config.yaml
norm_place: "pre"
qk_norm: true
init_std_qkv: 0.0615
weight_decay: 0.0
doc_mask: true
train_tokens: 138500000
max_steps: 4227
Each number is 50 + 10 x the weight over the matrix's rms, rounded and kept within 0 to 99. Layers, rows and columns count from 0.

# layer 2 MLP up, 128x64, rms 0.0884, rows 37-108, columns 32-63
64 49 65 52 55 40 24 45 29 55 59 57 82 47 46 52 60 68 53 63 64 77 41 69 46 46 19 58 46 43 51 40
51 40 47 48 54 48 53 52 50 52 65 45 51 50 63 58 56 51 47 51 47 50 59 50 60 53 42 48 47 48 30 54
47 42 58 41 64 51 54 54 55 57 51 48 51 41 62 50 64 52 46 51 48 50 65 53 60 50 48 51 49 59 34 45
48 31 70 36 53 45 58 41 09 37 51 71 41 54 46 62 66 38 48 53 63 36 41 26 63 53 55 49 76 64 65 48
53 68 41 67 27 61 59 48 49 55 46 53 47 55 40 46 39 50 71 65 42 54 40 49 53 39 56 70 53 59 65 63
65 47 56 36 82 36 52 45 70 41 84 68 67 36 61 40 63 40 48 36 38 32 47 36 44 50 78 47 18 46 46 62
46 66 39 56 39 44 43 45 55 49 47 53 47 55 51 48 43 52 60 32 42 48 44 49 43 41 67 42 62 46 75 46
57 52 59 37 53 40 56 53 52 48 53 45 62 50 46 52 42 40 52 71 44 69 47 54 54 41 38 44 47 51 49 49
49 42 44 47 62 53 58 43 42 49 51 50 59 40 58 38 58 47 51 46 51 56 52 46 57 46 52 57 38 40 44 41
47 59 59 63 35 53 40 52 45 47 33 53 52 45 41 56 51 52 52 44 41 42 49 45 42 48 53 58 57 60 64 64
46 49 51 31 55 61 49 47 46 51 44 48 46 56 42 56 49 55 50 48 62 55 48 38 62 46 42 46 38 36 39 47
40 55 61 35 59 71 25 61 45 25 39 50 50 48 72 44 45 63 58 49 58 39 35 59 61 54 40 35 47 74 45 37
44 19 45 54 58 56 67 55 57 28 25 53 34 35 61 70 29 34 41 66 08 50 58 44 59 57 43 56 59 51 55 47
49 56 29 60 54 46 36 52 50 50 56 39 46 55 42 48 30 53 51 41 63 53 58 37 35 46 42 44 59 49 64 51
63 59 52 54 48 53 36 45 48 43 42 55 58 56 41 50 52 52 53 42 39 55 46 46 39 60 60 40 60 57 64 43
57 46 54 49 37 31 80 58 60 48 28 51 71 71 40 43 57 57 75 43 28 55 47 38 66 91 22 51 41 51 64 50
53 64 57 57 40 52 49 54 56 54 43 49 49 52 35 43 45 49 39 33 49 58 38 43 42 54 51 36 67 48 71 50
48 55 33 35 30 46 48 23 39 36 44 61 48 60 63 87 56 62 52 60 47 65 66 45 32 42 50 68 47 13 39 49
46 56 52 35 64 47 36 49 51 57 46 56 63 61 45 45 50 36 48 56 42 66 76 38 48 43 38 51 54 44 49 41
47 30 40 36 53 51 53 62 63 47 50 55 59 53 65 41 35 42 57 47 59 46 56 64 64 53 56 40 35 33 34 47
44 39 60 41 56 53 65 46 58 48 46 41 56 31 45 45 67 38 42 66 53 46 43 60 65 37 48 54 46 49 32 50
52 52 50 54 44 44 35 38 51 57 50 57 47 59 47 53 43 59 52 37 52 47 42 47 32 49 52 42 68 55 67 52
44 60 50 69 31 62 50 32 51 45 56 49 55 60 39 54 49 58 56 42 56 38 45 50 46 54 54 54 56 53 71 50
52 59 29 46 56 55 39 49 36 51 54 46 52 61 32 54 45 54 55 45 55 63 45 47 33 38 57 47 62 64 64 54
54 46 54 40 60 54 55 57 42 49 66 45 37 39 58 46 57 54 43 57 56 41 57 52 50 54 47 45 35 43 36 43
45 36 52 45 65 38 56 54 47 60 49 47 44 44 54 57 56 51 44 56 47 46 65 61 52 35 44 44 37 42 48 44
45 51 54 61 46 51 34 47 40 35 69 35 50 64 60 59 60 48 71 38 56 34 37 53 46 43 51 35 39 47 63 35
47 51 87 36 33 33 60 58 62 61 28 39 49 21 61 44 75 48 34 77 47 34 53 43 39 58 67 35 49 46 52 48
49 50 56 52 52 44 56 56 55 37 54 51 48 51 53 46 58 40 47 48 58 49 56 42 61 46 49 43 40 60 40 42
53 40 45 52 31 30 42 29 61 54 35 54 70 53 46 36 53 43 40 33 53 49 55 19 34 60 28 31 44 74 46 34
48 38 52 50 49 56 48 45 55 48 67 46 40 41 43 47 55 37 42 55 62 58 67 47 61 53 56 40 36 45 29 49
77 31 54 54 38 60 42 67 71 48 41 82 37 55 35 69 64 35 58 26 36 34 42 57 38 59 41 51 38 53 47 33
59 63 54 56 47 50 40 47 39 47 36 48 52 54 50 39 47 50 55 43 46 43 41 60 50 50 50 47 55 45 52 50
37 30 53 37 51 33 61 45 41 54 45 45 47 32 51 60 55 48 33 58 47 43 59 51 58 41 50 46 47 49 40 57
64 63 51 65 61 40 51 52 45 50 45 51 45 45 53 51 57 46 51 52 50 40 49 44 39 53 56 56 68 53 56 39
55 38 37 35 69 53 48 30 63 62 59 49 39 46 74 52 73 38 34 57 48 45 61 69 40 46 47 50 81 60 42 74
47 66 49 64 54 53 54 57 47 39 34 50 46 61 49 55 43 41 49 42 39 49 37 54 53 64 52 43 65 63 54 49
57 54 40 68 45 43 43 40 54 58 46 49 46 48 54 56 47 49 50 43 52 53 46 43 43 61 64 48 70 61 64 39
45 66 57 48 51 49 36 50 47 53 42 57 58 54 38 55 45 51 50 46 54 43 51 58 41 43 51 43 64 55 62 61
54 53 62 60 34 53 48 53 48 57 56 51 49 59 58 43 45 43 31 37 39 43 41 47 31 51 51 62 55 49 73 45
47 59 56 61 36 50 42 47 47 62 49 41 58 48 47 49 43 57 51 46 42 41 36 52 34 58 61 47 55 40 75 47
52 57 57 58 45 42 52 52 40 54 49 52 52 60 50 55 40 72 62 35 49 43 55 51 35 53 67 54 70 60 73 46
51 31 53 38 55 54 58 43 62 55 53 45 53 49 42 48 52 50 55 54 48 45 53 59 57 44 37 50 42 59 31 52
37 34 58 44 50 62 54 42 58 51 54 56 48 48 42 52 60 51 38 55 49 54 57 62 55 45 48 51 38 56 36 53
44 52 43 62 50 51 45 48 48 58 44 58 52 57 53 51 41 46 71 38 51 57 47 62 42 41 46 58 60 59 62 65
50 44 68 34 47 40 55 46 46 43 54 45 37 42 48 47 57 48 54 56 51 41 54 54 57 44 51 43 42 41 37 45
40 60 45 63 45 52 43 49 43 40 43 46 59 56 41 56 42 48 52 41 49 50 34 38 44 55 54 35 64 48 59 46
43 37 57 49 53 46 46 57 61 44 50 54 47 48 54 48 61 41 57 62 51 54 53 54 65 32 39 40 29 60 36 57
56 65 38 65 52 50 43 47 55 57 34 64 50 60 44 44 47 59 62 48 49 58 37 43 39 49 57 50 64 58 63 54
56 33 48 43 59 54 49 53 48 36 55 57 47 42 56 53 52 49 42 46 41 63 57 62 57 57 40 40 33 42 32 48
46 40 53 35 53 55 50 58 46 47 59 52 55 56 52 60 41 66 40 44 46 64 44 56 51 65 55 70 45 54 51 61
52 40 58 46 60 48 64 53 55 50 51 57 54 55 43 64 58 45 51 56 49 46 61 52 61 45 43 54 32 38 29 58
50 34 43 26 76 19 29 63 33 46 38 27 61 67 30 50 45 48 38 39 42 46 48 55 42 31 62 69 69 51 15 55
41 49 55 49 34 43 56 49 52 45 49 62 43 48 45 47 46 36 47 48 46 47 65 47 55 56 60 52 47 53 42 41
46 49 30 61 41 69 40 36 68 41 57 60 61 65 69 53 41 56 70 55 36 50 63 57 70 50 55 67 57 60 49 55
49 39 65 31 50 56 56 43 55 52 47 48 48 40 50 59 60 52 45 58 51 57 46 56 59 48 37 57 44 48 46 57
56 42 52 39 50 56 56 54 55 46 50 41 58 39 53 52 57 42 44 44 63 46 60 50 57 40 46 48 43 49 22 54
47 54 53 63 39 51 42 50 35 56 42 52 62 53 51 59 48 52 52 49 54 43 45 52 47 57 49 50 64 54 72 56
46 45 56 38 36 55 23 57 29 61 50 59 64 69 29 58 55 56 33 42 37 41 50 68 46 46 57 27 46 59 56 28
52 36 50 59 54 39 50 45 56 44 54 56 44 40 47 46 55 49 43 57 57 54 57 42 68 51 41 54 42 42 38 49
50 44 58 35 52 42 49 58 49 70 64 50 47 64 59 51 42 53 41 44 54 45 52 47 43 47 48 58 39 52 64 34
55 57 48 53 43 45 44 48 55 48 52 48 58 67 60 47 40 52 57 42 50 46 35 41 58 73 46 55 59 33 53 43
58 54 45 25 47 51 38 56 30 45 41 53 19 40 50 37 53 65 69 55 44 59 43 50 65 41 24 29 48 33 41 60
54 64 42 59 53 60 49 49 49 44 34 48 50 51 46 50 46 40 58 41 44 54 48 49 41 45 56 43 56 50 67 51
54 46 40 34 44 46 55 42 51 40 48 46 47 47 62 57 49 44 40 45 52 46 50 56 65 45 42 43 29 47 28 45
45 54 53 59 43 46 44 53 48 51 56 47 63 60 52 57 35 49 53 38 56 52 52 58 33 54 68 43 66 51 67 48
31 31 54 51 49 36 45 33 34 50 71 30 44 71 39 53 61 50 61 54 39 33 51 31 25 43 32 66 34 46 76 34
47 61 55 61 51 34 53 51 41 51 56 60 49 66 37 51 44 62 51 32 53 47 45 52 42 46 47 52 56 60 64 51
72 34 58 47 33 55 55 50 53 59 62 44 67 50 53 61 23 77 77 56 59 38 52 37 47 25 41 52 58 65 85 52
40 40 57 46 44 55 59 51 45 50 47 51 51 49 59 45 57 36 40 54 59 49 57 52 50 57 41 60 30 41 34 61
43 59 37 66 51 56 41 44 54 45 48 63 41 57 59 50 42 54 65 43 45 50 32 53 45 64 46 48 56 48 64 46
49 61 46 65 43 52 42 46 37 53 40 43 61 53 40 51 43 47 59 53 47 50 58 49 49 45 59 46 60 53 61 46
# layer 2 MLP down (transposed), 128x64, rms 0.0874, rows 37-107, columns 32-63
68 56 63 63 46 39 31 43 42 50 58 50 80 53 39 38 57 71 56 70 64 77 41 65 41 51 28 44 53 43 55 43
46 50 46 40 54 56 57 44 53 47 41 52 51 50 35 42 42 45 48 51 56 53 48 51 48 43 53 48 35 48 59 61
57 49 44 50 44 45 50 52 42 43 50 56 48 46 40 47 40 43 51 57 48 55 40 53 44 48 52 42 52 46 56 46
49 33 73 41 56 41 48 34 18 54 59 54 43 47 43 56 67 40 53 44 63 34 33 30 73 60 65 40 64 68 83 52
52 37 49 45 61 49 49 67 59 40 53 43 44 45 52 57 54 62 50 40 53 42 53 58 54 74 60 42 50 44 45 58
66 52 52 41 79 40 46 48 66 35 67 76 62 37 62 47 52 31 48 40 30 27 48 35 39 49 69 52 35 46 53 65
50 44 51 60 67 48 49 44 42 54 69 42 46 57 48 57 45 48 41 67 52 50 43 54 41 55 40 59 52 60 35 54
45 50 41 57 49 59 45 47 56 57 48 52 40 39 54 50 64 62 44 43 66 33 47 43 51 53 56 64 44 46 30 50
45 59 57 48 42 43 48 61 58 54 49 55 39 58 37 67 42 48 51 56 52 45 49 48 43 52 39 40 56 56 53 58
51 51 42 49 61 38 64 41 52 66 64 55 45 56 53 49 46 52 54 53 50 59 52 62 62 57 50 46 62 40 48 33
64 26 43 56 52 36 69 55 53 52 50 42 49 39 49 36 56 37 49 58 42 42 42 68 41 43 34 47 53 53 58 35
40 55 70 31 59 72 42 61 36 25 54 40 48 48 70 52 53 62 57 40 59 45 25 62 67 53 35 39 46 64 41 41
35 31 52 68 57 53 60 46 55 55 22 60 51 48 44 54 24 23 41 58 15 55 56 38 55 65 55 32 68 59 63 57
46 48 65 38 56 57 65 46 54 50 42 61 52 53 54 51 54 67 47 55 33 52 42 61 57 56 70 48 54 58 52 41
44 56 48 54 38 56 47 54 57 51 74 44 48 28 50 46 43 44 48 56 54 51 58 48 57 47 33 54 46 70 55 66
57 35 60 35 54 27 86 70 55 51 34 60 63 69 37 36 59 53 69 48 37 57 53 42 64 84 30 45 42 50 53 45
64 34 53 57 47 37 61 36 50 39 52 59 52 56 58 44 56 55 52 47 45 55 39 65 58 38 59 58 51 59 53 55
47 48 40 32 30 49 53 28 47 32 48 51 45 58 68 90 67 65 56 56 52 61 71 44 34 34 49 60 48 14 37 48
54 35 48 61 43 52 62 59 47 42 47 45 39 47 49 60 56 66 51 49 65 34 29 60 46 57 60 47 47 56 46 57
46 38 51 55 37 53 46 50 65 44 40 45 69 69 51 30 30 40 49 34 54 45 36 50 63 51 44 30 52 41 47 53
46 55 45 54 49 45 43 50 40 56 58 59 46 64 55 62 38 60 56 47 46 49 60 36 46 59 48 50 49 49 53 60
45 62 48 55 55 64 59 62 58 41 43 49 57 45 49 47 52 51 49 49 55 55 62 56 48 44 46 59 39 53 41 38
55 51 38 42 48 43 48 79 61 43 52 54 55 50 48 68 58 20 48 63 34 60 31 48 55 49 39 41 50 58 62 51
48 52 67 56 45 51 55 51 61 54 43 52 36 44 64 50 53 51 48 50 46 33 56 45 58 57 51 52 57 40 39 50
53 44 46 53 48 48 50 40 50 55 41 68 42 43 54 41 49 40 52 55 58 61 40 63 52 46 54 65 47 47 51 52
58 55 50 35 34 60 54 58 50 48 66 53 58 54 49 50 56 58 57 63 45 53 51 37 50 62 44 61 54 59 40 54
55 49 49 43 45 49 63 55 59 67 39 67 52 42 42 43 33 56 39 56 44 53 62 45 51 59 52 61 61 51 43 57
40 46 77 52 24 40 54 47 66 62 32 33 57 35 54 41 74 52 37 75 56 40 40 26 37 54 72 32 64 39 68 53
56 42 46 41 46 56 52 45 47 59 54 54 49 41 51 50 48 52 51 56 47 55 44 53 45 51 54 56 59 34 49 55
66 41 41 36 36 41 32 23 55 45 30 52 72 47 60 41 32 48 41 52 49 47 64 23 39 38 28 37 40 88 39 29
61 56 38 36 53 42 72 49 36 39 51 39 58 62 60 54 53 51 60 40 48 51 46 43 50 40 50 71 31 55 53 47
77 41 56 45 41 52 49 57 66 43 45 73 39 54 30 68 63 30 61 34 41 30 44 52 43 49 36 54 37 63 48 33
42 35 40 41 53 44 43 66 64 47 60 50 52 58 45 59 45 62 44 53 51 54 56 42 53 47 51 52 49 58 54 50
48 60 56 55 63 45 45 56 56 51 29 55 66 40 52 41 60 59 48 56 36 56 58 41 57 57 57 65 41 60 50 50
26 57 50 36 33 56 50 46 58 50 46 47 55 59 49 50 43 58 44 45 46 46 50 63 52 42 51 44 43 52 63 59
53 39 45 32 54 58 50 29 70 64 64 39 45 65 71 57 71 41 35 49 52 56 58 59 50 60 51 45 79 58 55 67
34 49 53 67 36 41 51 49 34 65 62 71 54 65 52 44 68 57 48 45 44 57 38 32 55 60 47 34 39 46 47 64
48 50 62 34 59 57 56 57 44 48 42 53 63 77 45 32 48 51 53 56 55 47 43 39 60 49 42 51 54 40 48 69
52 45 49 45 47 46 62 47 64 46 57 51 38 44 66 41 47 53 51 50 51 53 57 36 45 67 56 59 39 56 47 46
41 51 46 46 54 39 66 36 60 51 37 55 49 51 27 55 58 61 67 46 55 47 59 45 56 53 52 41 40 55 56 49
67 57 39 45 61 43 53 57 60 39 65 56 49 72 45 53 52 47 44 53 60 69 67 52 54 62 43 57 48 36 42 50
44 48 68 43 50 51 43 49 59 53 47 57 61 41 35 39 43 61 49 58 51 41 34 48 45 48 32 54 47 44 46 48
56 51 42 49 50 38 49 52 45 53 60 52 70 51 58 55 51 34 39 57 59 40 45 52 55 55 62 39 46 50 55 40
54 64 41 52 46 50 49 59 49 61 49 45 55 60 54 39 50 47 46 57 53 40 65 58 51 51 56 59 56 34 49 52
46 58 41 37 56 47 55 58 53 51 59 62 35 48 40 41 55 48 37 43 48 39 33 47 55 52 58 48 65 40 56 60
44 56 35 65 54 49 49 53 41 55 51 55 53 59 39 46 51 49 49 41 47 47 55 46 49 53 50 46 61 57 52 51
44 52 53 44 49 64 50 38 50 54 65 47 38 62 50 46 38 44 44 52 37 44 40 43 64 43 39 63 41 48 51 47
53 58 42 50 50 47 62 44 40 57 59 50 57 42 44 43 46 62 44 41 38 35 55 60 43 49 61 81 45 44 36 34
53 39 54 45 46 48 50 47 30 41 62 34 54 54 54 63 44 45 46 51 39 42 57 61 50 62 34 48 51 40 52 38
43 64 54 46 45 49 46 43 55 58 36 47 46 57 50 54 52 46 62 65 63 34 44 37 51 48 51 63 60 57 47 54
54 62 47 56 45 48 52 45 50 59 48 46 43 41 48 43 53 37 56 57 47 35 51 45 43 34 50 34 57 49 53 47
32 47 46 36 44 47 35 34 49 52 55 42 44 35 67 43 58 48 45 52 58 61 35 57 55 54 61 53 44 54 43 51
47 33 38 28 72 22 35 60 43 51 27 29 63 70 11 56 38 47 42 35 48 63 41 36 38 37 61 68 74 49 29 55
58 44 56 43 65 52 40 55 46 56 59 44 57 56 64 57 49 55 43 46 57 50 35 59 53 47 44 47 51 40 52 59
53 53 60 47 52 42 65 61 39 50 39 44 39 43 39 48 59 52 41 45 63 55 42 44 36 53 43 38 44 50 48 53
40 61 48 46 45 48 42 41 54 51 56 61 63 48 54 42 52 51 59 57 61 49 41 57 40 52 62 46 55 65 35 32
38 39 51 41 48 32 49 64 44 43 54 41 24 52 45 35 49 49 48 62 53 50 53 57 52 52 57 60 45 48 54 42
57 52 61 46 63 45 53 50 54 33 48 63 46 67 46 52 49 41 42 60 58 54 38 49 46 40 61 57 55 44 63 47
49 39 48 39 36 76 30 58 40 53 50 58 56 68 32 57 68 43 16 45 38 49 56 65 54 42 44 20 55 65 44 28
50 67 52 36 51 57 58 48 46 65 47 36 56 60 59 50 47 52 43 47 43 51 39 56 32 47 55 40 49 52 44 52
46 51 42 55 55 56 50 49 48 39 50 50 48 49 39 48 54 40 53 46 47 53 37 54 54 61 50 44 59 41 45 60
55 60 53 41 55 56 56 57 43 47 51 54 41 38 42 56 64 55 47 57 53 53 55 48 38 42 62 56 31 57 56 49
72 50 42 40 45 58 35 47 37 49 37 66 50 50 60 47 52 63 54 55 34 43 52 47 63 43 31 34 49 33 43 44
56 50 46 53 53 40 43 58 52 55 50 39 54 52 51 47 46 66 42 56 58 48 51 47 47 61 55 49 51 58 25 49
45 56 77 57 57 57 41 50 63 41 63 46 60 51 49 46 60 57 59 50 51 67 59 42 40 48 48 46 53 47 66 54
59 55 41 44 49 50 46 55 56 54 45 49 32 53 45 44 53 60 57 53 48 45 50 46 55 41 35 64 31 55 51 43
42 46 57 58 44 29 46 28 36 44 59 34 39 66 36 61 62 51 57 61 27 35 50 34 26 39 35 70 35 56 71 39
59 35 34 43 41 70 27 49 54 55 49 37 50 42 51 54 62 45 61 63 43 46 47 43 44 62 59 43 40 45 62 48
71 30 60 34 36 66 64 49 51 49 59 63 71 31 53 52 43 67 77 73 60 38 74 32 52 10 31 47 51 70 54 54
53 53 43 49 54 46 56 45 62 44 66 43 51 49 42 57 51 55 60 61 43 57 43 46 69 44 54 41 46 56 49 42
65 37 61 41 35 43 58 51 46 50 42 41 62 46 45 42 45 49 47 55 61 57 62 43 57 34 52 49 46 58 46 61
# layer 2 MLP gate, 128x64, rms 0.0888, rows 38-108, columns 32-63
54 47 53 50 51 52 48 57 48 44 67 43 53 54 64 56 58 43 50 51 48 52 53 54 63 59 42 49 51 48 28 45
45 48 56 55 55 59 61 49 64 55 50 50 56 49 65 60 61 49 44 56 49 43 56 48 61 55 44 67 42 52 33 58
48 39 50 56 58 54 64 63 37 25 64 61 54 61 32 62 37 55 42 43 60 47 55 55 38 49 49 35 62 50 57 36
55 28 57 34 56 45 51 68 62 40 52 50 49 49 56 61 52 62 47 40 49 41 61 64 48 71 53 38 53 47 38 56
44 56 52 52 35 56 52 51 53 38 38 65 50 62 31 58 47 44 42 50 39 48 36 53 57 59 60 36 64 40 57 54
40 39 52 46 76 54 51 45 40 64 72 40 49 53 45 66 52 43 34 66 57 48 53 62 46 47 30 62 42 49 21 57
50 35 42 29 68 64 67 50 46 55 50 29 61 36 61 49 64 39 44 62 55 64 57 45 54 38 41 39 47 46 25 54
45 42 38 60 62 63 59 44 39 48 60 36 61 42 56 34 66 45 50 54 54 59 51 44 70 50 52 53 33 37 38 41
47 44 48 44 68 40 67 43 51 61 60 50 49 50 57 53 52 53 56 71 49 62 50 55 69 65 46 46 50 37 30 39
32 66 54 34 51 67 31 47 40 45 51 54 53 64 48 56 38 60 50 46 52 61 62 36 68 51 61 52 39 43 29 60
48 64 55 59 62 47 59 39 19 49 31 47 34 54 42 51 51 58 64 63 38 53 40 49 64 58 48 45 60 49 47 50
50 62 46 51 39 46 62 47 40 55 62 42 48 60 37 51 47 49 55 48 52 57 51 44 40 60 66 38 55 56 67 61
39 42 79 37 53 56 78 46 59 43 43 56 58 51 54 51 67 57 48 61 31 53 43 64 62 53 71 44 52 65 31 47
36 54 53 54 41 60 47 54 65 46 79 44 44 27 46 43 42 49 49 63 56 49 59 51 60 47 38 52 40 67 56 74
40 45 55 54 44 41 48 56 51 48 47 55 45 59 43 56 45 47 52 46 51 42 43 53 48 47 55 39 59 55 68 47
58 39 55 53 48 47 69 35 58 40 56 60 54 51 54 41 63 53 61 41 45 57 38 65 64 48 59 56 45 60 46 52
47 46 30 56 45 47 46 53 52 33 54 56 45 59 38 44 40 55 58 54 44 49 45 53 54 42 63 40 63 53 53 49
56 44 49 30 56 44 48 49 51 51 65 41 44 51 58 42 54 39 46 51 57 38 47 42 53 36 55 51 45 39 27 57
38 49 54 51 71 42 56 47 29 53 59 56 42 34 49 60 72 49 50 70 51 47 61 58 32 27 47 59 58 59 51 43
49 36 60 39 53 53 58 50 58 41 39 37 54 25 40 43 70 33 40 73 45 53 45 69 66 40 52 43 42 50 28 49
48 53 51 52 70 65 63 63 61 41 47 41 58 37 45 45 58 45 43 61 46 60 61 54 64 46 57 53 39 50 20 50
59 46 41 32 63 48 49 74 60 41 38 58 55 49 55 62 57 28 36 54 38 68 35 50 59 49 35 36 45 53 43 50
44 46 64 52 41 45 67 54 68 44 38 56 32 36 69 50 57 44 47 57 43 30 62 50 66 59 57 47 49 33 29 48
37 50 50 42 62 48 51 60 47 51 61 35 51 55 57 60 55 61 38 53 43 34 65 39 48 53 40 32 47 44 47 39
35 39 53 50 65 48 50 47 37 45 36 40 42 43 43 54 50 39 41 48 47 44 53 66 63 29 52 38 41 38 43 47
33 34 56 41 57 50 68 44 54 46 69 46 44 30 45 53 57 51 41 63 56 55 57 39 68 41 51 53 38 49 32 52
37 44 44 52 44 50 58 53 52 40 46 63 73 65 42 60 43 45 49 36 51 42 54 58 59 47 57 31 61 56 56 43
45 53 54 56 47 42 46 53 54 36 44 51 50 59 48 52 52 44 50 43 56 46 57 46 64 56 48 40 43 67 40 38
39 61 46 62 35 37 41 41 60 57 46 54 43 61 42 46 59 35 53 61 44 40 48 56 60 47 48 53 48 49 56 59
34 38 64 49 47 58 37 51 54 43 46 57 34 32 36 48 51 50 35 71 45 45 51 67 66 56 51 25 61 55 35 58
51 48 40 49 43 58 49 56 58 47 54 44 53 56 49 42 38 38 42 38 40 50 49 47 51 53 61 31 46 48 64 61
47 35 32 41 60 43 46 66 68 62 74 46 44 54 48 57 30 66 42 48 51 57 61 34 51 47 60 49 52 64 60 55
38 33 55 37 38 45 55 39 38 44 62 54 29 56 50 69 47 43 51 47 60 32 46 64 46 35 41 30 58 49 47 48
20 48 50 37 22 59 45 48 54 43 56 47 53 67 50 56 41 59 50 43 48 58 49 68 62 44 43 41 34 46 51 57
35 44 59 59 44 45 63 49 50 38 39 62 70 66 40 57 48 31 44 51 48 45 58 66 56 48 53 46 54 36 53 50
39 44 49 66 35 40 58 52 44 54 62 62 61 62 60 37 68 56 55 57 50 50 41 34 57 59 45 41 24 43 36 49
49 40 61 24 64 60 59 53 46 53 43 56 68 66 41 37 53 42 49 60 47 58 50 40 66 54 32 56 41 33 35 71
58 43 45 49 40 52 73 46 75 45 69 54 40 49 72 37 36 52 49 45 55 61 48 34 49 73 48 57 33 53 46 50
39 42 44 41 55 36 72 40 63 41 36 49 43 41 35 62 61 56 68 50 51 50 60 62 57 54 47 38 40 54 46 49
60 56 39 44 52 40 57 46 70 49 61 53 54 68 55 54 53 48 43 58 52 70 62 57 64 57 31 59 37 45 34 48
43 42 71 33 53 36 51 47 49 60 62 56 75 41 31 41 54 52 39 62 64 41 34 43 41 49 26 52 42 35 33 39
37 46 51 52 47 69 57 52 54 37 31 47 22 50 52 51 45 57 59 52 43 66 59 54 58 40 34 52 54 53 41 65
44 37 64 43 55 58 58 47 49 41 48 55 40 34 39 60 49 46 44 43 41 60 39 54 53 49 35 50 36 60 38 54
46 53 46 28 58 43 54 61 55 55 61 58 30 38 39 42 58 47 26 42 43 37 41 52 52 49 57 48 54 43 46 60
58 46 75 28 49 45 57 49 55 50 41 44 40 49 62 62 52 45 43 62 51 47 39 64 52 52 63 50 42 38 43 50
43 55 58 43 47 65 55 40 56 62 68 47 41 57 50 43 39 44 47 60 36 46 49 49 70 51 42 70 38 44 54 52
40 42 56 47 50 52 45 57 52 37 41 46 36 53 58 55 60 41 57 63 58 57 54 52 67 38 39 31 54 61 50 57
47 31 62 37 46 46 58 50 36 35 59 36 52 47 59 66 51 43 44 56 42 42 59 55 57 64 35 46 32 31 44 34
53 30 43 41 49 62 44 63 44 30 61 66 48 44 59 50 44 57 40 31 36 69 55 69 58 47 46 36 29 44 43 44
46 43 60 41 35 55 45 50 47 41 53 57 52 53 47 55 61 44 39 50 43 58 51 63 80 52 40 63 31 43 24 51
56 43 58 65 62 58 74 67 51 50 44 61 64 62 38 56 54 45 57 52 41 42 66 48 63 47 35 49 41 41 40 53
21 44 50 61 45 73 74 47 46 29 50 60 56 57 53 58 52 42 50 47 51 54 50 58 49 49 52 37 46 53 60 50
42 49 42 51 43 54 60 47 61 39 48 46 48 56 45 42 55 45 49 50 46 64 55 43 65 63 56 45 43 44 38 34
50 36 50 28 48 49 58 47 42 47 41 49 38 33 64 53 57 48 42 64 53 49 61 53 59 48 47 47 34 47 28 62
59 35 54 50 57 65 59 61 46 46 40 38 32 44 44 62 44 54 40 48 41 58 53 45 64 44 34 58 40 30 56 67
62 51 39 54 63 70 61 42 50 50 42 54 74 50 57 69 54 44 54 42 47 57 51 49 54 48 38 45 42 47 23 54
53 48 61 39 63 47 53 47 58 42 63 59 45 59 42 55 51 42 41 61 57 52 45 51 49 42 64 56 49 48 55 39
56 58 43 54 39 57 32 53 63 47 77 60 73 56 33 42 44 33 47 49 45 45 41 42 57 63 60 38 51 38 47 60
48 31 49 60 45 47 48 47 48 32 53 67 47 30 48 53 58 42 51 65 59 56 58 43 73 54 29 55 45 41 39 45
47 39 67 45 35 41 54 50 55 63 59 54 50 61 58 53 57 51 43 53 55 47 64 48 45 37 46 48 41 56 53 46
53 62 39 35 75 69 56 64 40 60 59 53 39 36 47 58 65 58 49 50 52 62 49 47 42 56 61 66 27 40 61 41
61 57 44 53 24 52 35 40 57 51 60 65 78 66 44 48 46 56 41 40 33 41 45 59 38 70 55 61 50 46 59 50
57 44 49 45 56 31 47 62 56 51 58 43 66 55 55 41 42 64 41 57 61 54 50 47 48 62 53 42 42 53 17 51
48 41 24 49 44 46 60 52 36 52 25 53 22 48 55 58 43 40 43 55 44 39 42 62 71 38 44 42 44 53 27 43
66 53 46 43 52 51 50 55 58 49 42 46 41 53 42 38 52 57 54 51 40 54 47 40 67 52 40 58 25 51 45 36
44 47 46 55 50 59 52 52 55 47 52 54 47 58 31 50 49 50 43 50 51 46 46 56 46 52 63 39 59 49 54 50
58 32 30 42 37 64 34 47 49 51 46 34 56 37 55 45 62 41 55 72 42 50 51 43 54 62 53 35 39 41 53 46
52 56 55 50 39 53 47 45 43 49 48 57 55 56 46 54 34 40 58 59 41 45 42 46 57 53 56 37 51 36 74 47
38 37 63 44 42 53 56 54 36 52 41 51 54 49 64 50 52 36 34 42 55 41 55 55 44 54 43 61 45 43 41 56
57 33 66 33 47 39 57 63 52 61 57 39 63 45 44 48 50 49 37 64 59 44 72 48 55 33 55 51 40 56 25 61
59 47 55 34 46 56 52 54 57 49 63 60 39 56 53 50 43 69 48 47 57 61 31 54 49 58 31 55 32 34 51 50